Part of a small language model's weights.
Architecture: RMSNorm before each block, learned positions, no biases in attention or MLP, untied embeddings, capped logits.
Each number is 128 + 24 x the weight over its row's rms, rounded and kept within 0 to 255. Layers, rows and columns count from 0. Numbers have three digits each. The size before them is the row's rms in percent of the matrix's.

# down: layer 3 MLP down (transposed), 512x128, rms 0.133, rows 93-192, columns 64-127
# up: layer 3 MLP up, 512x128, rms 0.154, rows 94-193, columns 64-127
down93 107:130120151143133132117148132111158135123150108156143070160109163136134131122164112087203122154126065171114134170113094132111124115163099164133117153151122137128123128152116095131118152154111113
up94 110:136177144125098133106081143095166143113150138135130072122129144132114157109167136145113060102080161098089108144136126142138108100155127144144076140126141129118133163128106144088099130091150150
down94 088:113163120133082123116129207170167116121153099122075143151165140117089158124173156111123139142072152133129117128102111124123139152143154173137129118122131128168160149162095083158118120142161130
up95 086:170155093128142109146130179142098152133134099083121120131123120120114141098130126141156140123113102120130118130124119095122108111131134101108090119131118141157105079103092107157103113140162113
down95 112:147114132080118160107132158172115099132111137137135097123107102151132113189141085117096060129112106102161100132126095157134137139167131138136113090141095131139128142118101156116160153150113098
up96 102:124143081135149144135143114153104136120169111172105086142097125151132142147169119160108103081143160132114139127111114131152174170095140132124136124128151094112118133136143109123149149148102133
down96 081:048116128107130102120135118076120120114117112135146134101115119141142106150121104127094136138124138112100115144114116089143150101138157130131128148119125106122109156116121108119149096131132112
up97 102:159150120134123145141105144138115144119122155182136151121155118136105165108098158120141172134149127206120128111127103164150127142110131159127134117096121131165068121164104117127115171137100193
down97 097:128151128138106107076083120172148123109158106128160112136116111132112151146116095108129130126125123101123114134114156147123131156093072116134104083120116130114112117109108100130181123151170158
up98 105:133121136083120143133126144074117125172105156136150096103150124076101128143146142111145132151101090122144145163126134128151125130157121093103118182105128108104103132050066113144096119144151103
down98 100:132143117125140115143111099146117151144152173115135148137084121091104122163151087101163121138137125156125157116108078157129131115105102126146120146085107108083134121118130113152129134120108133
up99 101:077128156122166146106121170131151124119080143084129103111153136103156157106127085150122150136105099106119120104134085145166136108149113129094127141150125127161132134140111134130079141116165117
down99 100:150145117137131110117123090138116111162141165118129148129152098137110107096119121166148125141134130159141150144191153165127154107128106103163155155158112117155144093125161108134119122122113144
up100 078:124125175110143141125124083129131166131121109164118112157193143155133096152132122144117144174142154146161131144118136152098088121095119157077149149111090107149129132130116115085124123128159128
down100 090:138112105125146127175098165121112100118117106166136155109094137124115114090106106149175087089105089169175148108130117150137123142145127095135141121117119153115120149134110095177109152133075115
up101 102:091124102075110152129170107134135131133103131162166140119124094102118135110119106145127155152126177113134087135124133121180147121124125174137129138186128127143132116139120090169106121130142131
down101 091:104121116105134108117146092152108110114143162147130160132097150122110171154148122105131125130104174141146106103151141129120106139069150173123133149129088109146163137141165123132118119109143147
up102 081:099136079143100094128112129127117123137139144167119137155156147121161118094144135092138178106128114109118140072143134124112088116144114122124124131119113141147085102092104091138094121133168138
down102 086:139152179146154142137141128101113117155072119126121101164143116131120141133112110142117092124093181140108063135123073151136083143123153090123119169156117127105128144125165137168170160125167137
up103 102:129147146124132130105146127148185135112119104131136144111169134119134123076122141173124114127114136141138128144149140159134114180085130164180113189153094133109096131103164152134136127153120139
down103 113:082136119143090097112138116131117107145135137136175167120110131143101144123119128096088116157125123111135115107129151128141114145152166111135120110138152156130164144092119139127113098095132179
up104 084:142145098178100116149085128133119126098129090176137143155107124125119146100129143067118171068126159087095140132117129126122109169108184089124139170091127110088150101138112120121148137125166098
down104 096:118154135093112135111089103154131152122122135105120124140110107090181125082113114131183102157149120114130102156098129100153133118154128130080102160129126161150122155082106141156105126116094125
up105 068:119101106123144115159096132088121118116124167098142096141164165114120100130159151133134174187157109135075126137125197178128091132111106121146156145113153120109153156129115158109145126130159096
down105 107:132137174151131139120150110082152151130081125129149120118146105161113126146089135113171128169090151118154129130141086172124140144112129117160131118175126100168151133092138125134139122140120118
up106 100:143133154118120138152121155132123155147164139117143128121149134137168188122142166138095124102103137130152126113121132143130129133152127167162135198121116119119173186164102139121129132137139133
down106 115:136131136144120135117179134132180108120120165120105117146100148100133116060151089175128141129140133126104072130137176134147118149164140095165154138097118104113121145144118096136087130121168129
up107 076:111079173139109135142091143162155158164089131080151155162146097107152111117160110130158122161109131135113098134105075192158152132105142149113114119144131163152124125139143136156149127158135115
down107 100:129132134119157116136157097181128124150081089136124102151151126133152122148106122124145123145129126132138088116126067121106167133164142105108068126152112104184169151126121119145115153107138096
up108 099:116092111175165106128121115120075196110135114123142131124151115141152142101105188117093176131110096125117113118149135125120106103146163132135171133110113107140139136167132105153128105116136140
down108 107:132157155116118132116103157126134118140138135120094122147105156161130142114130143091145169170098134097149132132126134112164155135105164144139137148162127140090114137117111133104185119123171099
up109 091:111152149143084142113083137131098127128087185135163163168120135132139140130146146109147096122121149086125111118113120126107147169136118097112088139071163173104135158151122105150116131142159140
down109 068:083131119124152139119158099098139113144102166152099162120159095113140104113118172141114162138117129101156143151125089133140087092090145095155116128112145114082146126130093117144184116138094116
up110 086:142128125139134138136182136151116135130159118140105096120146098118129125131119120170095119103184148163108078143149129126170132152117125118138126136136135129135163128116125159129166127171112080
down110 099:149127197128147111152120120132112128157099150115157193153125145126102137096110092123147114117129118148161134123094185133141106120136140091125184126139110155119119129099128094132098126116073118
up111 120:113160120107076138140088118117115125118085106110180125122171126155158131113170148144105112140125114127150165143152112100102169081129096155132148140122119142126126142181182146114098158062104093
down111 106:129074128118127119112090106140116124116152145114136126140143174096075119114140120143105116170060121165122148149165120128120105113154101146132116067152136113105159141119127100124139128109195089
up112 109:142120156141120149128145144118088138128113135102126075150168138107135131088099183142132126154139147145142094105149136128141134085122124119164129185135151120194086091131119099139122100142171132
down112 103:122108118109134174113126095105176137128144108160165118121104127098142134129116107128130127117163125150106109122125119130108091145121102161138150113154112065100145096113114147106112136148129118
up113 103:106150170126154114139144108177188132144100142141108148151200135084109132096141201116144149102125154113130115128144133140174092118082122148135107151127137148156160153124144143133125146141126139
down113 110:139091083086106158159098146147160131142139104073104122142112155106135163152142078169101127106127116094127118138127176128127111141134111162089126107068111123098094152093151145126141151092132150
up114 109:130126082144134131128117128107121123130113176128133131103124081073110129144150140140131147189147144111139187131081156167149139131123129126129088135140105079104080159089138155177105127165141133
down114 095:103130128161125135098121149108095122154140107135093140133123155167124137143141132114114111126084080124194107087120109105188122163091168134107208144135137141142138099117108074115116119105152168
up115 105:130100147126125145128107166112097155123123113158142106118120174175142186153121118146092157148111131121129104140106145131127117139154091122102118083052116131116130117132103176163110146213146132
down115 090:144114130099132100102127146166111124125118144096121128098137158153120115099141131161144163103163166105131146093124129104154116129159108053069134171119151091129161118113132115126109124145113133
up116 106:131119141108134173106114132127175142106077099146113092160126108111133151163152159160129101151153151150161120141109124118158081111126139194138112081102115131123109126130146132148153116111136097
down116 110:104129130149118122109154155099118132110087104119149122153082119077083144142160154111150115075136129090166172135106108117170136116110113162145111100096103193082177114112109112108128138118120113
up117 107:100126103117167142133099153146097140116116121128110081105086154126152089130094141149082132117165116119133108149145136111097188129129094114095109134151126111079126145100138155178140112188136129
down117 088:096122132134100122167073116105150134137168118141117123136094164106134151150145115145097132139158076137157126125124138123114156122115124107069139162075129102095114168156122165132133106097121121
up118 115:124123142132155166090130119118133139105140157172141163138148133116133130153127111139151161105135115147173102119132120163173107154110106130122096174110153098108102126115097120110181078132135119
down118 107:129093129135121098155145172169136154168169098135092108133179118104133173097155126121149106151118135125159127116149113127118159132121160111117109137158097157088113117140141148137123111134147140
up119 079:149116136104155098101172108115132144124128146135128108146144130117129149079191176112111106116104091109143128102058156143131096132174103199136160135152162165151125146148120106101114090113122114
down119 106:139095181117156100121133118130129121139114136157099148087110142151145091129183115124132091156160114108173136078137093110115179123117125127117121174107108141160116157133146144174119173101169106
up120 097:105118131146113151130055165141126095130123134155143168123107142148170145147147172140145123120100065181135152122125162146086100145091120126127139143124132148130106131162146162086157112108159130
down120 079:144136149125117108109159157119118132085149146114136087102106134126089122096159148118123140110114100115112124158082110081106126103113118080103112189106173125145123139138102151158102134083111153
up121 088:107103131146104158117123123123120151186120085152134115135180159075152142114168145082115098098127105120124104117166124101114118127127094126126107147150139101139099130179123128088134100096115154
down121 108:134136103113127172126131091119107088125124149108106135144097156166140105103191103060115077085144167147142099105132109082085077096125120085144116091110108094119135122173141147147145091134134113
up122 094:133116133122151134149154107118115162180137139115100141131123136183147145123175125137097100127096159133086126155120088116125107142148144155117143112125139169144114143108141117116182115098178119
down122 122:127105133157098140136167126134136079128102123136153106100118121113198146170143119119091090092085125125164086122161177130120108135097113116100109082106158114128100089131130087126107101131167138
up123 077:120152097095097120158119107145126126136125180144108114153173140098117129124173150079092118098100142155109099133095108148109181126085145117113178107139115089140095132095160105131145109112152126
down123 095:145116161110120126162188114103143103095121100129132161132111098155141106127104121163120097151116137118153163133152125111146101160143157164136062137146079116114126134158108119122151158118142145
up124 102:146087134098115127139121139128124117139159171167107136144143118092161148071122151084148142138113127135129152094123127165133141153093154170097147127122131155138130143141107094110146155130094144
down124 099:129115081095111125092170153086096121100134156154194194124135101137143144134097126150166133143110132105159161113101118147131117142113119164128093100126128167125119142126152186104116123133140160
up125 091:153160145129097164143103151133116174147129076132124091125104129135147105149119114123131112150095150149117097110091128133126138113110115180111111131125105089104106111128130100095133149132148155
down125 087:147128119067115128138122155159148095143115118144164134155142115170128135161141108142116091127126101144118136130139138121097118154144102086148104132152169156135141138073154113128113119122120128
up126 113:140119116088139108149091107057116160093129086138131065143129156110129145132136157140104124156160105151083173120128120078125166149135161094141172109130141124120106151145134128122148161123129127
down126 094:149107096155145143095154106071112121168123103133147123153075128190146136115127112100117127131122119110118112109129119108118067120177116106090127149146172151162138114103111135129148100118187115
up127 107:126102075129168117115127165112104101095136121125138097121119130198122132109150115123132108131123128116101108161110142113122091098099103168128066159108125151117039097111116106114158140087125110
down127 112:110153095163143117125061091131157125096164161147106117105143106132139139124106133149102115089096150159114118116138130102117149101161169121104119169118120119121177138125132133143136122118166132
up128 079:117138112140119138099103137140104113096166164131126123117125121120137144149100150127085068109206128132139122130128142119140167129130117131109118153109113096094149153099125149100130156133111128
down128 098:111110147119143143119140103143123151148087119110130150161090146157159126155156127115154152145070149087174134128122087116146114121149110131175096159168172126107127106119149106127126118176159088
up129 102:113141110130130126117116121131105146125137097123147165145133132158176129136157129126119161128139148126120188136090102136160146125159140164107089141119135126128125106109133123149107125157130107
down129 112:128124075133124106113073126108135121148121178095152111118147154099130122080125172145097120123137135121099155094130093114132101136091145108118121140162138126136090154142125106083142112129125128
up130 089:087110088135091142123110129124112121141138112115098077127139164123103093102091139140141175125112111119088121116133141170120111135104111141088143154062169180158088145115106123108105122114146114
down130 090:151070138162146159085117153151094112115082135167127107136111146138128121112090124128136105101118144123122114125120122169138147099192152140132119140126115159131130135132136134145121126106163112
up131 104:129117112128188128125136119143130134129134149125150111131147118151162142123156161129126129128185130131129121182094066094123144117156115115109097127141101070152107084097134121156106142104160096
down131 088:130141107145094134124149115153153152109120117068146107125131125119136128169131080136097161079112143145137143094114144103167135083118144129117138118142136160116130122141136128161088169106110166
up132 106:119121136192091154156108125130126139136139157083094093149126123135080141091142173124103085137106138166118131138147103130154139136108145152115138178137111126108139157122125162111122137120070102
down132 094:134147127145137093126139149123139119165137167154120192199137117141118153108164128134146136126124133161081146113127105127158078143136156135129140101156138122135122112118136115135127154088102102
up133 097:087154134099095120102105088144144148129146111125132152127141136135108128156125102116100134119117107156141080115140143169164117126142160134095104113127121172092128115114091141118127165111154103
down133 094:099122126134168136158170160125119119086117120114100096125116130095140139156106132108137153101111143137159110107123166107146109139114121120071078100113092106110170109128161131170115160156129128
up134 103:139121160149101126138150197084086116102135163159143099154142140118145112126131146136111156119143103138165175127133147162127136123151130162146134139166100124140088131114115155158119131095127115
down134 079:105110145106157127087109128136148161139131160139071125127156105090132139114095132129152128136115128135138148137120110140164107109153117109159135138109161151109191127159187110137192090135192121
up135 078:132126137161110103135158120122136119092101139142118134166155119173088160178149178101093104123186129106163117161114108125068131137134157104119117127116114151177107081141130126135147087120111122
down135 096:136119129115135126082080091152122111127094133118182125146165123158151088112095095132146148124096158122100121127107106158104173085178131136155099157137142119133157105113140120102133116120119098
up136 095:169122152164092179122194200149111130145098099142121135140132117114107121130139104119084162115146160118114108129114111097118108145098108127132130144103116100151110129141097113107146146129166128
down136 089:154091135158157118132130122169135141137100143107161081141128123124114089163071122128145162157111124169158159121152126100104105131147211114191091103111118149140151118131143124109119165116101111
up137 103:130095121069109104122100127128149122152149121116153090092105137134111122117109096131144164134146128117157118172135103107133104150143133144144135098116162085136137093153103140156138139148146087
down137 100:162153118192137110130130161143153123100110099119124157148146192123125118128140082150174097143107158117143102154112131109144129121133113083184155141100137143142086133103109113079130131182129115
up138 109:096146138144103128089113133089155206123114157110099130129101167123132086130151153178132110129118105109095118137122129148130137107117143152127092131139101108129120144135083146106131118139146114
down138 100:102151100152122085155146106139162111079155171150132090122131118139142098122141117124146139149116143136137184123115117127134154151074137162180140138151117127118110085086137109133144099098126095
up139 092:126138112153136188143145148165150154121136131123109133173131147118094116139174145136111108139133164156070141087150118115169140177134119147116137136109110137147113111093161178185085130143169138
down139 091:133120144136090137113137095105082137123175131101120094110118144162104153178112159131109161133091120141150108138109114090115139148116132116186108099101127133147130128111139160118120129107156117
up140 083:126148097153163138148136165158126127151106128132077086113112130152138170151147115096116134141114138110117126117124101159105154103091172168153165133151151168140088107113134144133149096158130100
down140 104:111102145089140126104118109119111137145115147123127109128105200132116137156119136117129198106096133147149131113125127151131110138129128107089148164122156178103116147123115180184147134120133139
up141 113:124131153121151116128120160115165128116138135140128099150117109091137128163179131143110094091188134134087117116161124130132122148127129101120151149133130100138142089143138126122071138187140126
down141 110:127105121105133129115127100122097111078157108171142094167127121124108162128140149136112113180126123159157122116077121118104121125149117154166108091140139170168140144100106109119109148148129181
up142 115:167130115097145117086156154176142165134145161139111150151119097139145129113101137132084142162146131100152112149133146112158118115131142129099153106146134110133076065144111131129117062160156121
down142 096:140135127136116127144102163104151142116119111149127134132118181124093126088132147149137134108120081189131072157136173104129093166122147118136135116179138090121094107131075134124129121146115167
up143 095:140174137132136179168139122141110115114146173139131139103117122153144159091115121096125175148148115086130152139121143184132068086105137140137165158137130163165109151141140114103115115121163131
down143 106:149134172138137150141158138114105145147191168146081145116105144128111112103160174065126147141098127161165129087108121168127156131156118124140136115104144160127105115083100125106091131154131133
up144 111:087156116134161136121126100151150188118139068143146152155106171145114150115117130147114132097168097142094119103147140120114117189104178132155097150095133143114146104119120145159098120115198142
down144 100:162131120116169112139122145141128104134074096128106151140134137104130133099155113157143138130125136117136134130147145102119096144115132138135106125102162137139133099135108145106125104168166065
up145 091:119153137111115128118101097135128130169082106126131115143159115112136099133139133138133138147129110094106178099196125070121136127081161122090114114124139105135144145137144186141141085126119132
down145 099:109111112152144138090136145111102119098091115148139154151110074137117090109107170136136095147104150090151132106077101101114130124127136139153103078179113110122090122117123125150120100170155144
up146 117:131155152123144149118158181127092112158093132135110142133111126130131157132097153114126136184099117087101171088132077154151126114061145115106090165115133144130109123110151116130163108136166136
down146 108:140140125134131191116084134147140104101126101108128130164144130176135111128106089130094123118120153155138130122124102154124068145103139114120110080135136118083121114099130095133107128077134077
up147 099:101113145142128099140109141112151138121147122088124127142212134125108113099154106130106179117149110118133110082105103136092155145103102084148130151160130137125115095146128118170106104160108096
down147 099:100168150107161115123080119087122131131109144097147126113177116106117125146130111114149123125126127125125110134131130099150144099119136144089118162161123075113131140139122139147116127098147116
up148 099:117142108158119153092135159108116106119127176148128146127141100080114119120147163143133122113162093129133123130170162134135111115125146138120150108122107071117125089117118114145144117092157125
down148 080:158127080095107113156112107155130146133123120115114172115137111109125111121119110114148099130098143132140132122090105154094137097130120134158094154118138158191154126117127145113147082142159082
up149 104:156119122173160117123126120167136160136128117137140150127109175120147115147145130169094161169075110097124102126083086137082100129170130130117108188140140129161135128135146129111124134160157162
down149 112:128114099121095165156153133125133125134110163110101117141118127133127089150069145161128137126107134127098120117109170120172086128099086121120115098158138161113111119136066167128128084149172132
up150 111:143128136129145163081139096129112163140136147127149138152161112101142120128125135119134170152111166066143141106160120095172101105098132105155095169114117128181105174139096113159124153150189112
down150 102:118144146145096136170093142151158139138119115143141115137106111147169155105128148131142106134130124121127152171192122164100171160113116138165137118163144163146105093146148092144133124173133112
up151 087:147111099089105150128139113135117142133152117138104136148135171115129112137109160152133134128113134112122131148150130131160126121045149145098161150145143134092081147118099107101140132132212130
down151 108:115170126087114122126193128122154100108092110078084148147117099134143116112164143121149134100140124146112137124157152166057097109133134065118122066123101138148112118085144136108105148140139129
up152 101:113151127158142138141123133160091102120114138127135109124097167134146129128105113101147137100118149150136133148106098124110150092073117130107151134129162145115156171134108114102170163149183124
down152 087:128102122104126112136140094132125092138133132131162110186135126158125131153174118119144098127128125122137137098108129065148133105110129154093149084136091073123164182144117149189125114093094133
up153 101:139092151103096108121101116096124112072134113125117169118161115130129140139132156129128091150086133092123130115168104108077165112148137165107059150150133129121123140071116114113170107143157134
down153 098:102174119133113145106122106162105125112137130132135109093109129103167124113118091160131146139103100119124065147138158147102142112144094125089089087074132137134145112151098183124094117137152115
up154 097:090176103135126117163115113152164128124116141130128098110141125116146144095118113089099130116138136128135158120142106116135098133135156105138167108133115126115144116100161119101118137130118129
down154 103:136104144115102168108124157121109157141164111135145136135099128148147171130109131131103126132093159158104193125090126084150109141114118149142124083132127099116108143120132135125160103134071086
up155 113:114133105132148155120141124138092136091100108111092134151135138099093112164078082129146146111148130121105110163161128094160125119125128143100136119137130138106083101153135116156155133147161086
down155 098:101121135162127178113130113143087156095112121163099148094151105141149109143150081136143111130146095121087078097098150101094088148093119162135132121135155140113081081143124168103122097176120117
up156 091:109174108114133128131151147122124153127138098127121094083143123129124165164189102146102115149174152132146109137175143091118115133110156132127153097096099097118110103141127180151129140130202157
down156 112:121117142112086158128165109159141115135111119128109134072117143075110125121176144112122195113063153139134121103150125110107176111120090101158104152093162142105166141107096133117116135177109121
up157 074:097161116084141112141163108129147129153119146145111145158164100158134167140115120124112159095132145083169142124119076140142091102094145165156120161134080129165080144119141123145167149131126125
down157 112:123085119174137138126145160156135167112121144139140118164140110116124050168120149153133125167139113165133127152115171147143116154103152098167135138150121118117145108094122111127117171160127132
up158 112:136129149124101152105126095155115180142112103115174080097149128109101153160111117120109142165145124101122114129129127125160104118139137147150187125118107163183112121107112123120084131115151134
down158 109:134140125123127151140137122110107177166109145106148148121163149094140161182155131101111144110146105121109146118124113115126072121135152119160114109108177132185131131141156127097117104135124153
up159 136:117126117136104197170147109098099131107151148170090168122119146106151143102092133119133138130169149121136115060086077102158139086106140103104125122167126124137126152128132142176108073122129105
down159 141:111106129130104157131152116118132137127127187150098102120114120129139146128107152128062168149151128133085134111118151080156089109131119136163109105134148130116106122122135108125150163116144109
up160 087:152106107103118106093137119116123169138136137158103152111087143144111131175097168160103143088154135086167118168158130100114108125118137127125131116138144081103104169136150118137126120131121129
down160 072:178113130175176146130149150140116117094154127125104115130145125156147142120131117147162114087109109120111092123073100122137153142162124129158071112123135160140180116130109127152120093147129157
up161 104:163155114103127135117158125159149074150148105103113123150105166170143185140124109158099109092083123120126112163102121124144111110137141172143121114121149122138172136150163140140148151121131107
down161 097:091111112150090103098120178119127111128119131128128091108114130119170128114141115119087197097111115167070141125121131150130171105134124119134144149111112089144149149146192118135107165083118114
up162 106:129149115080098123113117148159111129162145131124107136097110138145129180096109125178118118150101125114079129148143118161169093125133121118101066132102122175088134129119113132107169135127121142
down162 124:134176082129135180122137113150078133127125120154134139097159122144142112127108151145146126138102151106092135161135089130174126165168150163143109083132155135137132133130172130093146142134121106
up163 088:130122145113134155144138149115133112164100147100144146119171156112144132136167163141131148119107147087113119115102107132125111104075119127154120134149171135103127142184131160113103149156097125
down163 095:136077108164162125091151142089109117080146138103147138145088126163115134130121124175145137135084134100127137127138113120137123155141131143094138091134107122133114151148137118095156071127143121
up164 113:132130124129117146130087167113103140087149127142157105150162117124167107098106147095142161130113143151132168110116106106162134089106120113151136132151182162116142118145171108164175113164149146
down164 106:169116127116122120109139117100169162109104106119167106133102133096148131186136114155162124118139134087126157110113157102126063061156142116104141127119137176139113157100145115130121151155097125
up165 098:141116109125178120105099128139103162100132110165144151126136094149129098116114162141096156120147128126171136129136113089111099128130141129124190110132112063126094157140086141153111112101148136
down165 098:173143123186126115053140115151122125132141120120157159131145100130121152091177113138137150173091127124107160149128131099122120137158110081162095129123154155154114119108093154125111156145131113
up166 085:102153116149115105098079110133177141127119150092149102121147162134098137151124103150105142171112117129114142076103146089106129148104134133157155133114153153070129136124140153126102152119133143
down166 094:153109128135127157149169131140089104134125106177110142114149134142124124113115178149162119160118140141128128128113129109118154141159140087131138139117158135138116193119134110103149130120122093
up167 111:157098094171148151110100156158120147105121127105163126147134165136109136126095119192100110159137136132113115128159127136111112146083182143113117142095129087141112099114131129135136090125139126
down167 114:128118168134146145085117122167114107136113101122146135161136153152131159094143122135131122165122189135146144087148135089109141173100100129151060131148102150104099126139164171086128134199147118
up168 076:122116130117143152126128136113121128123081132168148152127121154115112139130123130111103118147127136123108159155140104107167078133116113184120095089141169070104059149128089105089130127120144132
down168 108:135138154098114153122123130118098105127135151133127124100123097140134147086124121142146106106109114129188146113132126137116163150141161105133156142176125164164163126122160105169125106107136126
up169 099:147107147083159113083122116117088118172132073134150114100109166143146119113094168146074133151129089151123090121110106147114118113152129146129094131147134112101132080110136111147124090129150132
down169 083:146141158095110135196133142107151171107103175137140104083122087120114131115120105106184137122110079110138138143116122110115116115158128119139109135157167092142173122137068112149164110165085118
up170 099:126120157142155109157099132151097187153100141106113137109141093102128107108111127093160124077072156131138140135080104100114107144092126148107128143131127151136135122106123097144116138094102134
down170 093:101119129124123097128190103136153116131091133101104156073092168117131124125107142164133112128160134160133124126158142147137126137182125100106126118146141087095176142151133129124115118141141139
up171 104:091093144079164108109110077123149173168123138179121107118096129133147135109150104130149114128123110132154161107100125121123118137123160124092146138181137113115104209124113124140169134142120089
down171 095:143138143078119144141111153150101140157150142166120178125148133125170143092158130142144114112119106129133149055100094132125100132139150149109137158115138173111161154130104166148152126145120113
up172 076:140127125132119127132093066161139150133142104126161128108195089112136110097109132129148136091154100096126122110117151130136090103119142170120121176170079094112112134159142061108159116125140161
down172 106:134099134116073126119165121093109135081101124130122129096134129125128123122157120138119142099069135132109138139123127159148133125125131155098121156127133145130105156140115149114135158106116124
up173 110:093132125134111144135127165117157165133133136113091060122124155117114160128154123147130120097132090114110126127130147129152107142136127200149122090139105143145151129126097111113144105138092093
down173 109:057170136146143143138129132145126162140127095143114112139157141121104148136174139057136138120096123087093141168153126115162142162126113156166138115118142154125140113124112139117125124135100149
up174 068:128105164106155124150160156126104161147096124109108119086103105147096119146109136150130097167143150103147155137121063083131137062126161112146085132157141108137134142103129163116131151114110122
down174 079:142161117097115130125144142126141119123112134134154148111159132161206119152134069117111118126120095103140156092149123164128112142118143082137150116153137155130155137123115126107104098106118142
up175 099:117119089100152127083135097103130133129111121158139126139099087140134115083124112118151157136134127104135135134100154128104130123108141086076139096130146145159125106087082149120120120154146065
down175 099:146139126146078159127101128131117099146156093130150111124107089152080061140129107139184173130144157125112125127126161147119175053089096126142132150146145122107096144162156156110105113130123127
up176 104:173146144122125082131100128167094081120143123153158141114151119131126136125104152124152135151120168094140119143088153136133156145120135170114107140140115158117142143107127133185112181119138125
down176 095:148134131128139116126133112142102106138147158086130119148116150113175170127144159123133098120148120119131168145103141183078149150117124145142128097136123130100111121131108122116113136131133100
up177 099:079148142143115128144123106109106138110163113171111131118125102124132169094121134130175129123136127120106148089149137140144164087153139110111122133184097105085137143129118165123149094099190126
down177 108:145105150143116085099190128117087128112165109143129107131082118143147116182162168090150137119127125129135109117178166142108147109125121116073130119085108093135121094074059104137113144146134110
up178 101:166137127167103119132075121144127092150110107100118113154142136106126149131118109145104128151116128131147119140109145125103128119107119144137124174107132131122122116144097102160149097168176136
down178 091:133123104131132128141103171124155186126134099149099117135141119124104175131120085152103085089163138152176111156117187121137121167088125155138125131108115117130150130130104125138113100120119128
up179 085:111137089118127146113100114133164126122151156118124124169128131132129195110113111108130098136147120135144140148112078157129118112158152196101101119145135140127113147151129126129182142099125188
down179 110:103150100131188123136103151116199125127143150117157118126129110115148105105113089103115121136109139116155111156135110134103107127130134137076163117124100073147152164156094122121082101172093173
up180 122:166148155154115127112138123131123085103121130110116134150158144148151106128135125111133127148153096116096113149129098100133125123109141123117136134082110115165112129100093085138127102176124119
down180 121:097135150158080159116168144110131139120072132114115135086106094141094155153094099139139158127122117107115121169108110148138109118107164119138075112119107142126114148127177126119138121078129178
up181 096:129122132143122138152135134144122140122186092135113100148087112154118173108106142110134097124101134181135148131105134083112145121121115123132142121160132143119123138162115104139170085148079137
down181 092:147124103136124135101121143124139130114143123099113101171183136121121119126135112131116133162085133165137165096141073118131152098106136149130148113144156128139115124189118137149132103158172111
up182 076:119123072141130119122098134148149171104129122148122121132145065138136150093122165101156112083104167133105136132117169177105126151149095097133139177108122144143138084099125103141126126155118107
down182 101:163099153102125134123142114153141125152089151101121144112111141158129138124151146115118135147078113145116163133121077141126118163107110138147142105154120163164134138123162151143139136156114072
up183 098:102133096165176095119141142112147076102124123142128105114114110076158129085126111105109146103159120114161121141111080153137101149146089123102132133156149106129097135122102143139167140134130109
down183 099:146105174115159118112095097128116120134154111122133168099145131091169142143106102121117141117135118101122143094117149147182148173116097129108152133139112097133124179160085075164178157125112101
up184 096:106163103122113139132190144160146183173137148112140148130101145138129203075103139126126112122094102130119170096132155127118126134148126155112106129129135138122157123097131150100088135141148112
down184 092:113152095163121129150132127110093109090110094131142127162112115127112092156113163151131116194110148103148134164129071131103167091106103105129137134138146080149120130130139108137100121131122092
up185 092:126110084170117156130070128129147127122097103141163101122115155126159138157147118113050078162179160098142112159128111147165093121139128117094119141127077143134138132153123163124160131132130133
down185 074:133177096127126146121168156112090154133125133090134142119119156097103112098122153153125141080119139150117176139099158114164098117159136093160142149133099134125097120132151117130153112100098147
up186 083:100134097091120084111131141157136124105124151150118120154146160098176134140168151130069133105107122166179109117088157113095150133138131113142127101109125099127123139119122132136088107100137115
down186 091:151162109140171112156146128134135171155112108135167098151169168162105113136148132141162115146108150117124161198147112149128102132120109154131104135157106131117143107103102123147160166138128109
up187 103:167149147106147108112157128139115144125107131088154158162159122130130126172096121131117159150121112115158112130133114094127089124148132184127090087111158088157093111074099078139084142120136084
down187 093:130175160133126143097115143135185173109119087170127112131126146168120125124111095109135122136138155118115108114162128099141122138090139131077112101162124136095119126153127158128170105108137124
up188 097:126176108144074148155098153160119104110144157108145136124122133144144151105204139158100123173127131134089145129136146117116122157115166118147170144128121149082134088139159127147170120120138168
down188 097:141130136132105123136120142104150090146106134117104117108128137127129088159185154140132127136116153147130145164128123069094129123158134167135124150179155096153098124155104101146100091164139143
up189 102:064108141109102114142094155100138113169090120162132127133147119107140195128110103130118160143075104095132111091104132161145102099107103141129118164143145156126110135072106131105159116146133143
down189 120:106137117128066083142136136117132137121155138115124115136122142073124126149130109118058169106148144107130136101111160130139106131120110136091111117098111089121119156153170152133111131076091151
up190 090:143134135138112181121170129139093105128149127107109120125120119096130133128143131116099105124111077099132090162112125115115143084176105128124083126152110084153112165095105097143148112132129096
down190 101:121107152136166069118118148135130135100122155093133144124070124139128156132075172114093120095151122118128118140149130112105154132150122095089164120075145111150177137131144085114152154119107128
up191 142:140139087105122149154136134131138118140086102139102152093138163146129128137104143101099141131128103110107123139143116097116127121106142118115122078154127141143104118147155108147101167103096135
down191 138:099129149139123163132136144172124102161084146104136126132136120109136148159151125120115133110144148150111104162138132114128151068125123153145122137078144139126149098128138114127101153134082127
up192 094:132107108135152107126154114116115093127110156141123168137108171136107093110117134139139131088097102160141123147156120145142105115129087149109142122131148134148122123114070113130130119073159055
down192 082:137114136153162120138115123155136120118097104142109113111159151141131137128128127162123128126086142135114121150143141095130147180142134068079117166139125151171138099130130123151100152159110100
up193 094:111165114140092131108089109167147140121137104146109093124168148155143100117138096125113117136149122132095132122129118137099081124083141107070164119135158121134139137113121164151138120118134124